Weights of a small transformer language model.
Size: width 320, 10 heads of 32.
Architecture: LayerNorm before each block, learned positions, no biases in attention or MLP, tied embeddings.
Training: a variant of Muon for these matrices, 456M tokens, 6954 steps.
Each number is 128 + 32 x the weight over its row's rms, rounded and kept within 0 to 255. Layers, rows and columns count from 0. The size above them is the row's rms in percent of the matrix's.

# layer 6 MLP up, 1280x320, rms 0.0776, rows 592-634, columns 80-159
size [ 82  84 106 104 133  87  99 102  94  90 103 103 110 107 100 105 102 103  93 109 100  99  95  92 112  88 102 102 106  94 102 104 102 108 101  97 101  93  99 109 101 103  95]
[[219  82 159 130 106 127 131 167 141  62 108 107 136  85 157 126 141  93 141  70  83 121 144 131 139 146 120 115 178 157 127 148 118 122 180 100  94 130 132 137  88 103 118  94  75 134  96 133 130 164  94  88 104 105 120 127 116 121 118 117  71 162 133 188 153 135 148 112 209 161  90 122 163 110 136 115 144  79 207 151]
 [ 99 115 107 125 143 114 132 140 135 148 118 139 117 158 111  97  90 147 128 218 162 104 128 132 102  91 190 140  69 164 174 118 102 129 129 143 163 103 104 103  88  87 134 135 113 116 157 122 109 102 137 131 127  62  77 124 118 138 138  72 134 154 117 103 140 117  94 124 130 129 103  97 119 188 101 112  76 186 105 140]
 [ 77 111 163 131 117 102  47  76 128 103 162 149 184 111 109 153  91 136  80  66 141 182 137 132 140 135 116 161 164 186 165 113  85 150 118 160 153 103 122 134 121  85 132 114  80 131 121 163  81 142 156 198  82 112 110 158 145 148 198 139  67  60 138 161  91 165 118 124 132 110  93  82  69 130 126 131 138 171 142 164]
 [123  90 155 107 177  92 151 110  61  71 115 117  91 104 111  99 128 103 119 117 141  99 111 130 132 176 146 128 133 140  99  98 144 198 150  94 110  95 131 158 118 136 104 146  63  79 109 129  50 188 151 181 119  63 138  97 127 163 154 200  78 115  89 102 182 135 148 135  83 126 122 142 116  90 107 126 149 106 148  91]
 [161 137 129 123 101 141 204 110 152 118  97 107 148 114 142 174 155  75  96 138 133 143 129 200 134 144 110  88 126 117 129 160 122  86 152 104 172 107 135  69 149 155 105 129 125 159 120 134  98 115  69  90 118 142 127 144 159 135 132 146 117 116 128 106  53 128 139 165 153 119 109  83 180  45  92 104 112 120 136  79]
 [ 56 114 190 194 150 113  93 124  99 152 135 178 124  68 159 123 148  74 113  88 131 135 113 137 153 135 156 127  85 121  84 113 214  80 120 145 130 113 106 111 100  90 122 146 128  84 153  95 200 106 124 109 173 130 163 127  60 167 144 145 104 145 104 161 141 150 107 170  98  89 149 151 167 158 141 161 123 132 104 107]
 [128 188  87 139 179 125  94 141 121 126  85 110 131 115 132 119  82 132 124 127 105 146  89 109  67 108 109 140 164  93 161 165  97 105 118 134  79 104 143  93  43 148 158 119  83 151  93 126 116 193 122 161 116 118 118 179 105 152 133 196  53  83  94 169 141 129 180 103 125 115 153 119 157  67 121 133 131  65  95 167]
 [120 109 125 131 171 141 162 101 160 182 208  95  50 130 141 119 160 172 139 108 172 143  81 172 123 150 106 168 152 162 100 153 145 155 106 134 112 103  89 138 128 191 144  95 124 101 135 161 121 119 140 172  81 113 141  67 134 169 157  94 159 137 154 124 144 149 178 144 126 145 112 130 173 107 103 175 131 205 105 137]
 [129 161 123  78 123  94  82 100 144 139 154 124 156 112  54 144 157  87 137 105 188 129  86 102  80  99 116  84 103 145  84 127  70  90  96 137 106 157 108 109 139 177 167  65 125 179 159 132 161 153 143 133 133 161 137  92 165 101 150 101 134  63 134  90 128  74 106 123 150 131 142 112 133 182 150 150 153 107 169  27]
 [130  64 156 122  89 110 134 132 122  84 128 144 187 138 126  85 165 137 110  68 187 123 134 140 120 189  98 164 158 122 128 133 160 119 140 159 148 136 178  79  96 156 124 108  79 119 175 161 113 195 133 144 178 163 126 169  98 107 111 113 140 114  94  93 107 215 113  98 138 143 108 150 149 146 163 134 134 131 160 171]
 [134 135 143 165  76 124 154 103 154 151 117 134 159 110 101 182 106 180 148 153 184  81 156  45  85 154 151 112 183 111 155 125 144  81 156  94 120 126 131  62 132 162  99  64 170 101 118  60 139 173 117 129  78 151 147 117 175 215 158 197 102 121 105 119 107 135 150 110 102 146 154 136 111 123  68 151 129 121 150 160]
 [104 125 109 109 115 148 118 151 143 135 135 123 120 135 145 140  88  58 132 146 131 205  87 120 149 136 161  83 158 151 145  95 115 139 118  97 153 126  88 124 118 179  90  87 146 159 167 138  65 117  86 153 168 111 138 160 157 114  86  54  72 157 121  91 148 128 167 134  90  57 128 127 135 149 163 111 178  88 139 109]
 [130  44 109 139 145 129 144 132 164 127 116 142 131 157  90 127  77 167  74 115 201 171 135 114 166 138 149 128 194 157 144 152 119 108 140 151  96 145 132 150 122 140  80 121 112  80 124 145 141 149 121  73 137  93 154 106 119 121 109 145  99 142 142 102 194 134 119  83 147  92 109 130 141 116 120 174 114 116 115 143]
 [161 152 158 167 136 154  63  80 181 135  90 194 162 114 107 136  52 120  85 152 128 125  73 147 148 139 167 119 159 113 121 124 164 120 119 187  89  87 177 193 120 152 167 116 101 168 115 105 139  68  96 112 152 144 110 122 128 188 101 160  83 181 136 131 170 131 129 163 171 130 107 119 129 159 171  80  80 126 185 131]
 [115  84  90 141 122 191 112 137  98  74  88  83 134 112 114 103 118 108  89 107 163 152 113 158 122 122  71 152 146 107 156 108 132 112 133 137 130 107 116  90 169 162 116  96 122 137 170 134  69 146  99 183  72 196 112 171 140 142 113  71  96 110 121 129  79 156 117 148 131 172  92 140 143 139 141 192 102 125 142 109]
 [ 94  48 202  96 110 143 180 167 114  70 102 134 120 176 135 143 157 175 117 176 102 128 144 199  74  86  91 146 126 107 142 165  65 153  92 144 127 133 104 121 158  90 123 120 119 154 141 129  75 183 110 122 207  72 142 161 102 153 112  88 147 146  86 121 130 112 126 141 162 168 128 113 109 117 129 153 147  72 126 132]
 [146 102 158 189 154  93 123 163 158 151  96 113 113 105  76  61 132 133 137 140 171 158 114 138 155 138 125 140 101 156  73  43 144 126 140 116 140 186 128  54  99 138 164 144 139 128 129 156 183 204 116 172  76  96 110  85 118 114 127 131 128  83 122 133 119 130 123 178 188 181 169 142 117 177 134 122 116 116 130  87]
 [160  55 128 124 108 142 109 150 177 111 101 140 127 150 126  72 128 127 156  91 108 187  95 118 129 149 107 161 139 126 132 167 177  89 122 119 117 146 110 117  47 123 100 149 176 108 110 151  95 119  80 149 150 134 144 123 124  96 159  96 120 132 108 125 103 101 153  94 111  81 125 142  73 150 116 121 210 152 128 144]
 [125  88  31 106 146 133 156 189 136  89 129  86  79 144 109 152 160 134 106 131  74 141 116 100 116 137 128 157 143 174 145 131 132 120 145  99 120 141 123  92 126 115  82 126 117 152  78 110 137 126 121  17 132 147 174 147 119  73 140 150  96 144 150 174 136 140 119 175  96 193 110 134 133 153 144  54 164 101 126  95]
 [ 96 124 111 110  99 181 107 104 111 127 146  91  78 109 105 150 148 108 132 112 171 159 116  80 150 142 132 111 149 136 166 211 159  48 122 128  55 121 143  72 112 161 172 108 109 116 166 126 148 182 149 124  99 125 133 121 132 126 106 147 133 144 202 102 145  82 148 142 108  98 114 116 149 133  86 118 144 154 111 132]
 [147 134 117 145 127 121 132 183 109  81 171 176 203 161 116 139  83 159 160 133 137 114  89  93 129 136 178 172  95 157 183 129 137 106  79 121 139  75 132  73 141 171 153 116 121  99 159 133 125 132 110 192 142 154 155 106 126 136 123 143 170  84 187  80 135 117 174 184 196 110 172 133  67 107 124  79  67 129 121 144]
 [113 126 174 141  90 125 168  85 127 130 104 129  36 146 119 100  95  72 149 137 153 134  95  82 174 136 118 133 128 124 139 117 183 153  84 148 144 185  67  99 132 129 134 143 126 164 160 145 154 191 136 114 125 117 144 104 137 131  86 135  78 175 209 110 117 128 145  78  76 120  81  88 159 161 108 127 168  75 124 151]
 [153 114 121 125 105 147 130 144 129 120 105 188 150 166 132 108 141  90 162  75 123 174 116 101 140 186 118 146 118 119 137 115 104 165 102 171 131 108 122 107  88 189 111 187 161 118  63 148 132 162 138 110 117 136 181 127 180 107 138 175 120 111  54  50 191 154  82  81 129 124 101 115  25 115 142 101 159 123 136 100]
 [ 82 100 150 153 128  98 142  75  74  85 124 152  90 113 167 141  97 161 117 119 146 201 152 205 113 127 146  75  96  78  87 172  71 143 179 134 110 132 140  88 149 128 136  95 103 100  93 121 158 120 116 170 128 106 108 104 151 157 186 146 129  60 129  78 157 122 184 176 112 183 126  91 133 117 129 135 150 119 101 138]
 [178 150 144  94 148  93 147 171 138 149 128 156  92 154 115 174 100  65 141 138 133 168 132 170 117 125 143 178 123 151 128  94 154 135 150 130  86 158 140  92 163 177 120 133 134 121 152 134  73 108 156 148 121 139 149 142 133 193 107 161 140 169 151  97 101 140 136 169 103 146 195 153  64  88 120 109 152  73 196 132]
 [ 88  84 103 137 185 164  74  62 115 148  73 144 115  94 131 115 158 124 146 162 152 105 122  86 101  89 152 105 140 133 185 108 125 124 116 114 144  69 150  50  96 171 130 151  67  96 151  87  90  98 139 153  92 161 119 142 143 111 155 162  87 164 133 126  82  63 137 122 131 113 130  96 114 154 116 149 116 138  98 177]
 [155 168 204  45 101 103 135 134 139 178 102 127  88  92 154 143  89 124 112  70 140 116 140  80 110  84 159 150  92 106 120 111 160 138 111 135 135 168 103  87  89  99 126 153 112 178 113 147 133 120 145 165  84 119 102  71 133 171 112  96 113 165 148  88 140 208 157 146 129 140 127 104 127 168  98 139 102  90  87 161]
 [141 132 138 112 116 139  84  53 148 206 132 125 156 141  60 119  62 150 122 152 107 114 173 118 155 117 134  99 153 115  77 151  85 168 124 138 104 169 151 132 119 108 201  94 143 119 119 100  96 129 116 157 123 131  86 151 100 145 111 183 104 115 135 174  84 135 100  94 143 166 143 125 122 131  89 181 170 126 101 128]
 [116 127 165 117 112 147 127 127  34 108 154 145 115 120 170  45 101 131 119 104 142 143 148 159 117 160 120 134 189 147  90 127 118  96 109 114 170  92 161 137 163 161  68 125 133 160 132 129 124  62 131 135 147 125 143 155 119 111 104 170 111 125  72 129 134  77 122 153 127 120 124 157 156 149 109 190  94 221 171 132]
 [ 99  58 132  87 141 106 142 160 139  77 113 168 103 104 171 123  67  84  69 139 139 117 188 121 126 189 155 177  94  85 171 106 116 158 152 109 175 160 118  68 145 206  89 176 139 118 128  82 156 136 150 108 118 166  90 153 146  58 105 106  81 167  86 118  93 121 134 113 194 150 112 139 160 137 108 160 119  46 155 144]
 [106  83 104 104  79 148 141 113 173 122 165  78 114 134 132 125 102 110 164  94 137 130  99  73 130 115  89 164 135  69 150 194 172 165 180 153 122 142 184 107  70 129  50 177 112 159 184 123 123  88 109 170 117 109 103 138 128 127  71 137  91 145 161  73 133 118 164 147 154 107 148 138 126 129 163 130 101 153  62 149]
 [154 126 108 128 188 145 202  88 171 102 133 106  97  93 161  82 138 112 177 136  64  92 106 127  82 122 124 113 109  83 127 148 102 148 162 155 155 106 181 127 110 178 129 110  92 109 158  71  71 122  50 147 127 188  99 105 127 168 104 189 158 143 147 137 115 120 147 113 124 195  90 145  97  91  88 110 137 154 112 106]
 [137  68 139 117  96  87 124 105 159 130 147  73 118 127 142  99  95 214  95 107 138 115  94 128 117 121 137 140 106 114 136 141 110  94 125 145 182 117 162 113 156  88 120  97 145 151 129 159 103 155  61 132 116  69  79 135 115  99 102 128 138 132 163 112 192  79 126 120 118 166 100 147 165 176 189 155 166 141 162 116]
 [147 142 108 181 105 152 129 117 118 131 110  81 136 106 197 172 155 155 108 112 122  92 123 183 105 206 134 118 181 129  87 146 117  75 153  81 136 124 182 136 125  94 125  86 142 107 170 170 120 111 114 137 180 138  91 158 129 141 137 165 130  89 135 114 154 161 178  74 128 131  72 155 121 154 163  89 119  59 173  99]
 [162 119  95 110 124 161  99  82 124 150 146 150 126 147 183 117  45 101  91  89 162 151  63 152 107 117 129 136 166  54 133 134 149 135 160 172 141 137 118  95 133 141 138 107 164 157  85 117 189 154  99 154 147 131  92 172 231 134  73  91 131 197  74 166 109 149 145  87  77 122 109 113 128  86 113 113 148 111 136  69]
 [187 152 136 114 150 156 103 188 130 120 104  84 124 131 172 105 143 118 111 118 144 145 105 153 126 138 103 137 163 121 151 151 157 124 140 119 128 135 127 147 138 189 156 152 111 134  99 146 115 110  95 179 116 151 143 142 108 143 144  93 141 125 134  80 151 166 120 148 145 192 140  85 102 116 156 151 120  68  68 194]
 [170 130 152 155  99 143 151 145 160 145 111  98  82  59 146 131  93  97  97  90 106 147 192 163 129 126 172  92 129  52 140 131 162  89 187  94 116  90 146 124 149 139 134 147 148 148 161  99 113  91  89 164 115  76 142 165 136 135  86 114 122 113  94 103 153  70 121 163 151 106 143  92 155 126 132 168 115 152 182 134]
 [123 103  98  97 115 161 142 126 172 150 155  93 139 113 149  96 117 179 165 142 150 117 165  80 109 155 199 145 163  96 124 119 181 130 143 146 150 149 103  97 129 131 117 120  57 110 108 129  53 120 120 160 124 136 112 124 111 164 161 143 102 180 140 126 129  76 159 113 111 108 143  95 109 165  97  83 139 175 214 116]
 [191 132 131  88 111 165 173 121 149 103 159 170 118 149  96 157 115 201 144 157 129 159  40 113 157 211 189 184 115  83 133 112 106 100 134 162 156 123 189 190 102 101 143  91 133 131 174 103 164 191  72 147 140 163 118 143 128 205 139 100 105 115 123 127 107 139  78 102 124 161 143 108 135 141 132 176 133 124 177 122]
 [121 170 144 130 111 135  84  96  97 109 149 126 118  86 115 114 111  77 121  86  67 186 120 200  88 165 188 124 118 132 152  70 125  83  98 165 174 114 117 149 138 214 115 121 205 188  78 125 109 195 113 122 127  95 142 103 160 107 115  94 112 107 167 185  88  70 142 164 111 102 129 171  95 113  83 121 130  97 164  60]
 [107 130 130 119 122 155 136 115 179 136 157 167 107 140 113  99 106 107  96 108 160 181 122 167 109  86 101 134 134 139 127 134  86 164 169  96 117 145 123 165 101 153 133 113 167 125 137 180 152 109 140 148 182  65 108 144 148  98 113 124 190 123 126 169 152 102 185 133 103 120  86 130 117 171 136  73  70 106  26 114]
 [132 136 140 135 111 171 138 134  72 136 172 141  95 151 102 135 105 123 115  92 126 110 131 193 157 107  86 192 160 152 149 107 137 137 135 159 132  96  72 126 151 102  95 166 127 133 118 111 104 173  94  56 136 115 139 111 137 161  63  79  85 191 148 126 138 141  84 118 140 142  80 155 110 102 156 161 141 112  97 119]
 [133 153  85 189  57 156 110 127  96 135 109 144 122  84  77 155 180 126 109 111 147  95 111 119  81 104  82 109 122 167  86  95  48  89 118 168 146 123  62  80 124 132 169  86  87 102 136 108  59 142 102 153 129  33 139  78 104 112  75  94 105 103 169 109 119 148 187 115  98 153  88 123 187 186 123  85 138 118 163 156]]
# layer 6 MLP down (transposed), 1280x320, rms 0.0607, rows 592-633, columns 80-159
size [ 81  73  99 109 129  85  99  99  96  95 103 108 113 103  96 101 107 102  92 108 102  95 104  97 113  87 100 105 104  92 100  99 102 105 107  93 108  81  99 111  96 100]
[[ 97 222  91 178 139 102 139 105 114 165 129 115  92  67 128  91 148 121 163 147 168 113 176 136 172 110 130 121  90 148 145 116  91 183 137 129 139 154 156 212 126 140 112 150 136 154 111 183 109 139 135 109 128 144 104 114 152 130 152  84 125 145  75 138 117  86 140 113 112  70 120 191 119 129 118 105  98  58 156 114]
 [106 162 136 136 148 156 116 112 139 115 148 113 168 116 120  95 126 185 179 153 119 156 118 116 149 156 142  62 184 162 113 156 109 122 144 114 141 138  63 133 127 179 140  85 157  89  90 173 126 128 135 102 168 186 158 103 134 137 154 173 149 154 125 104 130 164 129 129 116  82 183 151 178 195 110 140 101 146  75  73]
 [146 138  77 163 114  66 137 162 198 125 165 179 149  97 143  88 186 107 124 169 113 127 143 163 134 157 133 112 105 100 102 115 135 137 101 156 132 150 123 142 139 128 147 166 141 103 104 178 182 125 126 131 136 138  81 150 133  80 105 109 129 166  80 157 115 123 113 197  83 174 166 170 133  82 157 136  49 135 158 132]
 [ 90 175 103 132 101  75 168 153 104  82 109  92 106 190  88 121  94 132 138 144 100 104 136  76 162  62 130  92 146 107 165 156 148 156 155 121 129 166 185 136  83 131 100 101  98 136 135 103  77 126 120 201 106 134 103 164 184 117 161 178 125 118  99  85 180 131 111  96 115 141 154 131 119 122 160  87 151 147 104 138]
 [179  81 126 138 128 138 107  81  91 109 132 149  66  98 124 102 137 166 129 101  89 182 160  83 155  99 104  87 156 175 144 144 179 168 166 165 122 128 173  72 163 126 128 102 108  92 151 168 149 105 151 109 169 140  82 173 183 108 127 172 123 160  79 122  94 141 136 170 140 116 159 102 202 111 108 105  63 154 161 120]
 [122 102 118 174 130 129 141 125  91  92 150 126 209  83 194  73 112 174  96 144 112 147 191 153 147 104  74 127  84  69  89  52 151 137 148 123 156 134 156 120  74 150 169 141 144 128 112 137 169  84 187 171 135 127 160 124  98 107 156 124 119 157 132 141 179 105 130 149 171 185 175 153 112 136  82  94  81 172 143 104]
 [168 149 147 107  83 170 135 139 147 132 140 106 137 103 124  88 109 118  91 142 124 119 167 112 145  97 106 142 102 150  36 131  73 127 169 102 100 131 117 153 178 127 167 141 141 175 151 104 131  81 142 122  84  96 168 102 157 194 148 158 124 140 118 101 133  80 110 147 129 123 140 144 121 138 168 186 138  89 106 180]
 [166 170 102  97 122 131 126 125 162 167  88 188 143 146 157 116  99 138 149 155 108  61 198  68 137  93 132 179 149  84 138  64 132 121  78 161 135 148 118 145 145 176 117 188 150 132  95  91 153 143 162  94 154 183 111 115 127 153 118 175 148  97 131 165 176 115 121 184 114 114 108 143  59 119 138 145 109 117 105 114]
 [116 191 111 131  95 116 111 116 170 126 115  95 145 148  64  87 135 178 136 125 109  81 117 106 103 102 155  77 136 199 105 162 139 154  87 171 138 161  93  51 139 136 114 171 114  96 144 128 152 116 121  83 141 184 145  64 162 132 179 126 149 156 130  90  93 156 119 145 140 124 155 122 167 134  51  90 133 107 110 155]
 [ 64 187 124 126 117 110 162 115  92 109 136 122 119  92 117 125  79 135  59 185 124 217 145 139 138 118 170  70 131 138 152 165 164 111  92 102 126 116 161 129 108 151 126 101 159 132  68 121 117  88 155 110 126 165 117 124 140 164 148 136 107 135  90 159 120 147 170 104  97 144 124 131 119 140  65 133 157 202  72 175]
 [ 96 159  65 127 124 158 176 122 103 101 131 150 121 151 134 173 137 109 124 162  79 103  48 132 161  88 152 129  85 115 146  99 116 111 146 119 123 173  63 180 139 116 131 187 143  91  65 157 180 116  55 148 144 125  76 125 144 115 128 157  83  77 107 160 155 114  98  88 147 125 154 175 134 126 118  97 119 117 130 133]
 [150 159  85 129 117 135  71 161 125 140  94 121 182 145 135 165  62 192 104 190 135 111  92  99  73 104 183 148 138 113 213  69 124  79 161 157 131 108  83 160  83 142 135 110 137 133 127 161 130 159 134 103 159 166 120  66 135 151  83 107 106 114 168 123  99  90 142 141 130 185 132 119 121 122  99 147 111 112 167 120]
 [165 112 150 173 151  93 111 137 128 144  77 106 201  74 147 175 143 214 150  83 133 127 163  99 144 109  91 183  95 146 138  89 111 172  98 130  74 116 106  82  82 148 113 106 125 125 141 133 115 121 104 101 128  71 207 132 182 160 110  97  97 155  77 123 180  80 142 136 104 201 139 137 139 107 175  72  92 154 129 152]
 [121 139 175 121  72  97 107 145 137 201 174  85 148 106 199 164 162 114 116 111 143 132 188 107  89 123 124 163 146 118  87 144 116 116 100  93 142 177 133 138 146 140 103 122 120  81 143 101 123 169 104 130  78 114 161 116 101 149  78  83 138 162  37 175 120 154 121 128 158  97 175  77  97 103 122 110 144 173 152 120]
 [184 156 154 162 186 117 139 108 100 159 104 111 102  80 160 115  43 129 123 140 122 115 111 158  95 171  79 118 142 116 111  95 107 127 113 143 102  82 181 190 147 139 125 134 120 153 105 118 109 170 119 119 143  59 126 137  83 122 174 161 137  83  57 154 148 126 132 142 137 150 141 138  66 119 203 126 136 134 104 130]
 [158 124 120 199 162 114  80  80 101 133  87 156 154  88  96 183 163 115  96 116 157 110 107 124  84  90 131  71 107 175 112  96 180 106  97 133 123 111 171  95 188 104 173 182  96 135 127 141 148 101 213  76  87 109 164 151 111 205 154 117 151 195 128 113 166 137 107 166 109  95 140 188 102 118 168 213 184 108 161 146]
 [130 155 121  67 173 150 145 142 113 132 174 155 172 168 137 124 163 167 153 107 138 127  72  81  93 107 150 140 102 101 124 125 159  97 180 141  83 128 126 175 166 123 122 147 201  87 146 136  98  99 104 155 167 173 134 213 144 157  95 126 108 126 126 186  94 120 144 127  65  75 101 171 125 108 117 104 184  64 124  69]
 [167 136  57 132 116  89 149 154 109 142 162 155 101  91  99 123 101 107  98 195 189 114  85 137 159 135  94  75 138 125 137 166  98 105 133  89 111 108  95  86 208  76 127 113 122 107 101 124 220 157 158 152 165 175 137 152  99 159 130 150 112 171 159 161 104 130  82 164 175 142 160 141 137 104 168 134 127 158  89 147]
 [140 161 145  93 134 146 114 104 134 118 183 125 132  71  86 143 141 103 167  70 178 155 137 174 112 159 125  96 110 170 110 163 123 167 127 133 119 109 137 123  92 109 109 172 121  77 196  70 109 154 130 133 174 150 110  86 121 137 156 135 167 119 123  50 122  69 167  80  74 128 124 139 133  97 129 114 139  73 100 145]
 [131 163 137 131 167  12 124 125 147 153  87 140  88  95 130 114 150 138  79 119 106 113 133 122 166  89  96 165 154  98 134 113 171 176 118 126 136  89 116 157  93 137 107  91  95 137 106 123 145  79 119 187 135 127 156 116  90 179 157  74 113 184 174  93 188 161  64 132 120 125 134 150 120  59  94 148 130  65 162 143]
 [106 117 138 151 136 104 111 107 130 155 170 122  57 136  99 110 158 102 143 102  66 127 178 113 127 110  91  59  78 170  68 166 141 134 140 180 121 129 170 174 134 111 159 119 144 143  87  94 181 161 148 173 125 118  96  81  86 115 170 125 119 144 110  78  47 157  89 154 164  95 147 128 167 118 108 170 140 168  94 165]
 [116 131 102  97 192 146 124 116  91 170 141 102 204 177 193 113 151 117 133 153 116 111 143 146  99 115  99 111 114 132 132 105 100 166 194 152 112  90  74  85 163 144 135 139 125 108 124 141 112  79  99 103  87  65 156  28 116 155 162 120 147  86 105 169 170 163 187 152  96  80 156  83 124 173 110 141 177  98 119 132]
 [162 121 141 145 149 160 142  89 164 113 165  91 103 139  78 140 176 105 107 141 143 171  90 157 111 125  91 108 166  68  92  86 177 195 167 149 105 178 126 177  80  65  82 134 138 110 121 195 124 114 109 142 103 147 122 100 108 107 175 139  99 103 146 132 132  76 136  82  93 156 132  69 189 159 136  96 132 166 142 142]
 [171 125 107  76 123 111  86 153 167 117 131 132 120 104  74 115 125  96  40 153 100 131 132  59 140 135 115 142 134 133 126  73 134 145 147  80 114 134 148 165 183 166 151 135 135 182 167 132 164 104 141 100 149 108 115  84 162  80  89 110  59 194 156 140 117 131 122 126 122 137 124 147 156 112  93 136 122 173 133  95]
 [131 109 139 112 181 140  55 188  91  84 119 164  97 143 109 152 123 113 112 138 126 114 157 122 130 135  93 126 109  70 138  93 173 154 100 147 145  67 121  95 164  78 102 126 137 150 165 142 158 106 139 154 169 129  80 196 112 180 117 148 155 190 136 168 137 170 155 170 113 120 127  99 133 120 135 135 123 144 173 137]
 [137 135 164 144  88  99 179 146 130 173 136 104 148 126 115  99  83 114 138 126 169 112 177 154 103 107 134 159  82  93 133 104 178  83 115 138  62 132 119  97 115 156 128 122  96 155 145  88 101 140 123 185 150 145 137 173 115 151 159 155 169  72 152 124  99 119 179 152  74 149 126 148 162 140 126 138 131 137 134 123]
 [141 112 108 143 132 128 150 148 152 148 144 172  90 150 127 124 116 127  55 187 126 155 169 131  81 153  98 134 114  89 113 174 134 103 135 160 136  86  67 155 151  54 146 174 126 104 103 113 214 158 124 136 102 113  89   0  47 140 101 122 169 156 117 140 115  81 157 128 118  99 186 115 137  97 114 146 167 116 154 111]
 [187 117 121  75  62 104 129 162 147 154 166 117 139 109  98 155  75 119 134 162  98  95  74 135  89 119 161 141 135  91  86 135  69 102 141 150 140  82 115 113 106  92 175 135 132 183  89 143 164 164 124 128 139 156 147 182 173 173 174  75 153 184  70 116 125 127 187 161 124 137 164 143 178 110 102  67  92 156  83 193]
 [103 127 140  90 147  89 142 139 123 144  97 150 159 145  79 176  84  98  78  99 128 136 173 157 133 119 146 142  69 116  54 133 151 107 158 158 150 172 136 132 106 123 131 105 123 154  66 121 144 133 188  97 168 160 127 166  99 116 192 108 117  97  76 103 110  94 143 126 146 132 116 138 118 104 169 120 102 100  95  91]
 [114 159 167 169  66  86 119 139 112 132 193 109 147 130 149 121  83  88 122 121 134 148 110  57 132  90 145 191 114 169 145 169 137  99 105 128 136  86 107 143 108 125 157 131 132 110 142  93 165 164 113 107 148 151 127 118 163 132 193 151  94 160  96 111 100 104 135 123 174 159  90 152 171 180 132 101 130 145 127 147]
 [ 52 124 149 135 102  83  99  84  90 171 121 136 119 178 123  95 157  69 128 137 162 133 178 128 154  51 106  41  96 135 163 172 164  78 149 118  94 160 119  79  93 150 144 173 105 162  77 144 154 181 145 165  81 149 155 142 145 108 108 110 114 132 128 138  89 174 109 113 132 108 142 122 117 126 142 111 100 127 119 121]
 [137 173 128 153 142 114 118  98 147 159 119 191 130  86 168 150 149 192 149 135  34 136 135 103  73 101 170 119 117  96 158 122 104 115 162 174 117 117 131 190 129  88 111 115  94 143 105 169 157 139 116 199 145 170 113  58 110 170  98 151 173 148 168  65 139 121 163 145 116  81 117 113 113 112  86  83 115 100 152 138]
 [140 135  86 152 118  98 102 144 169  77 158 146 143 188  83 149 181  81 153 160 135  88 142 102 128 120 138 153  62 178 152 115 118 154 106 114 151 128 114 147 149 157 149 110 144 157  42 119 110 148 128  98 140 181 151 134 175 141 151  96 147  79 197 132 134 171 125 105 146 226 134 127 115 115 137 136 136  97 136 119]
 [151  69  96 157 104  90 135 162 144 136 164  62 175  98  67 202 107 163 137 167 149 110 130 108  97 107 118  82  72 101 131 170 118 159  85 180 138 111 166 126 155 133 142 127 152 148 145 134 114 111 150 178 224 150 139 138 126 151 163 124 108 127  81  84 162 110 111 135 126 151  84 160 131 137 147 105 126 139  97 109]
 [102  76 112  98 127 147 105  79 106 135 118 151 112 153 199 137 197  72 107 139 181 117 144 129 128  76  99 131  86 220  92 115 158 101 122 127  83 140 125 135 144 127 133 162 148 121 150  99 165  77 165 105 132 125 161  55 171  95 158 117 144 184 145 110 116 171 116 145 113 178  82 141 118 153  93 131 150 122 154 150]
 [147 110 111 125 161 138 120 133 145 181 191 104 150 103 171  85  87 125 194 151  99 161  93 208 104 124 124 118 155 105 139 179  81 208 158  64 136 135  93 134 116 118 137 107 153  77 171 106 132 186 128 147  96 200 125  79  66 160 150 176 175 100 122 130  63 148 135  88 117  80 119 125 156 147 122 149 149 122 131  74]
 [119 144 115 140 107 112  92 125 152 177  80  91 219  99 126  70  62  77 142 132 112 111  82  92 167 117 127 126 151 136 138 139 129  99 147 167  84 154 153  84 178 143 126 134 146 137 106 124  80 153  87 170 175 195 163 141  98 140 144 153 106 172 114  96 161  82 125 137 152 108 121  76 151 121 125 121 150 153 140 119]
 [191 102 140 110 167 156  75 139 159 174 110  82  75 131 170 127 166 143 127  97 139  87 137 164 116 135 126 175 182 133  90 171  77  78 147 137 101 143 105 113 171 112  98 147  93 120  77  99 100 131 149 133 154 178 202 113 181 147 144 120 132  87 124 115  87  99 149 110 110 155 110 136 137  86 136 124 142  99 151 122]
 [134 220 100 145 124 147 137 145 107 136 127 147 156 111 161 124 134 163  93 100 126 162 175  60 110 141 177 156  80 116 117 139 131 108 141 123  87 128 105  64 131 104 149 116 127 135 131 148 179 122 147 113 125 154 151 184 151 150  96 113 169 185 115 130 114 117 175 105 174 154 119 102 149 169  87 150 126 104 109 120]
 [100 138 152 131  82 132 140 113 187  96 148 169 124 117 142 181  99 127 130 131 128 152 140 112 136 143 155  90 151  77 158 107  98  87 100 131 146 109 154 137  91 145 115 123 139  94 160 128  70 209 141 106 168  52 158  88 155 129  33 111 106 102 101 136 171  81 145 200 141 159 130 163 142 158  98  89 115  86 115  84]
 [ 96 152  98 111 157 117 136 174 121 116 122 105 155 167 128 169 130 155 126 190  91 103 165 138 167  93  75 110 153 163 143 134 142 155 149 129 123 154 145  94 166  88 120 172  67 114  76 100 167 146  94 121 127 127 150 106  89 112 125 156 105 156 174  90  96 119 112  98 144 151 108 188 158 127 120 116 139  74 137  73]
 [149 130 105 107 191  85 123  87 117 152  68 150 166 187 171  95 178 138 156 129 110 201 119 113 162 180 144 124  99  92 112  84 133 107  98  83 164 185 124 189 152 146  82 111  97  89  68 142 144 171 157  81 106 171 148 197 103  62 133  96  85 174 127  97 134 137 140 150 110 132 190 144 123 115 135 136 164 163 157 144]]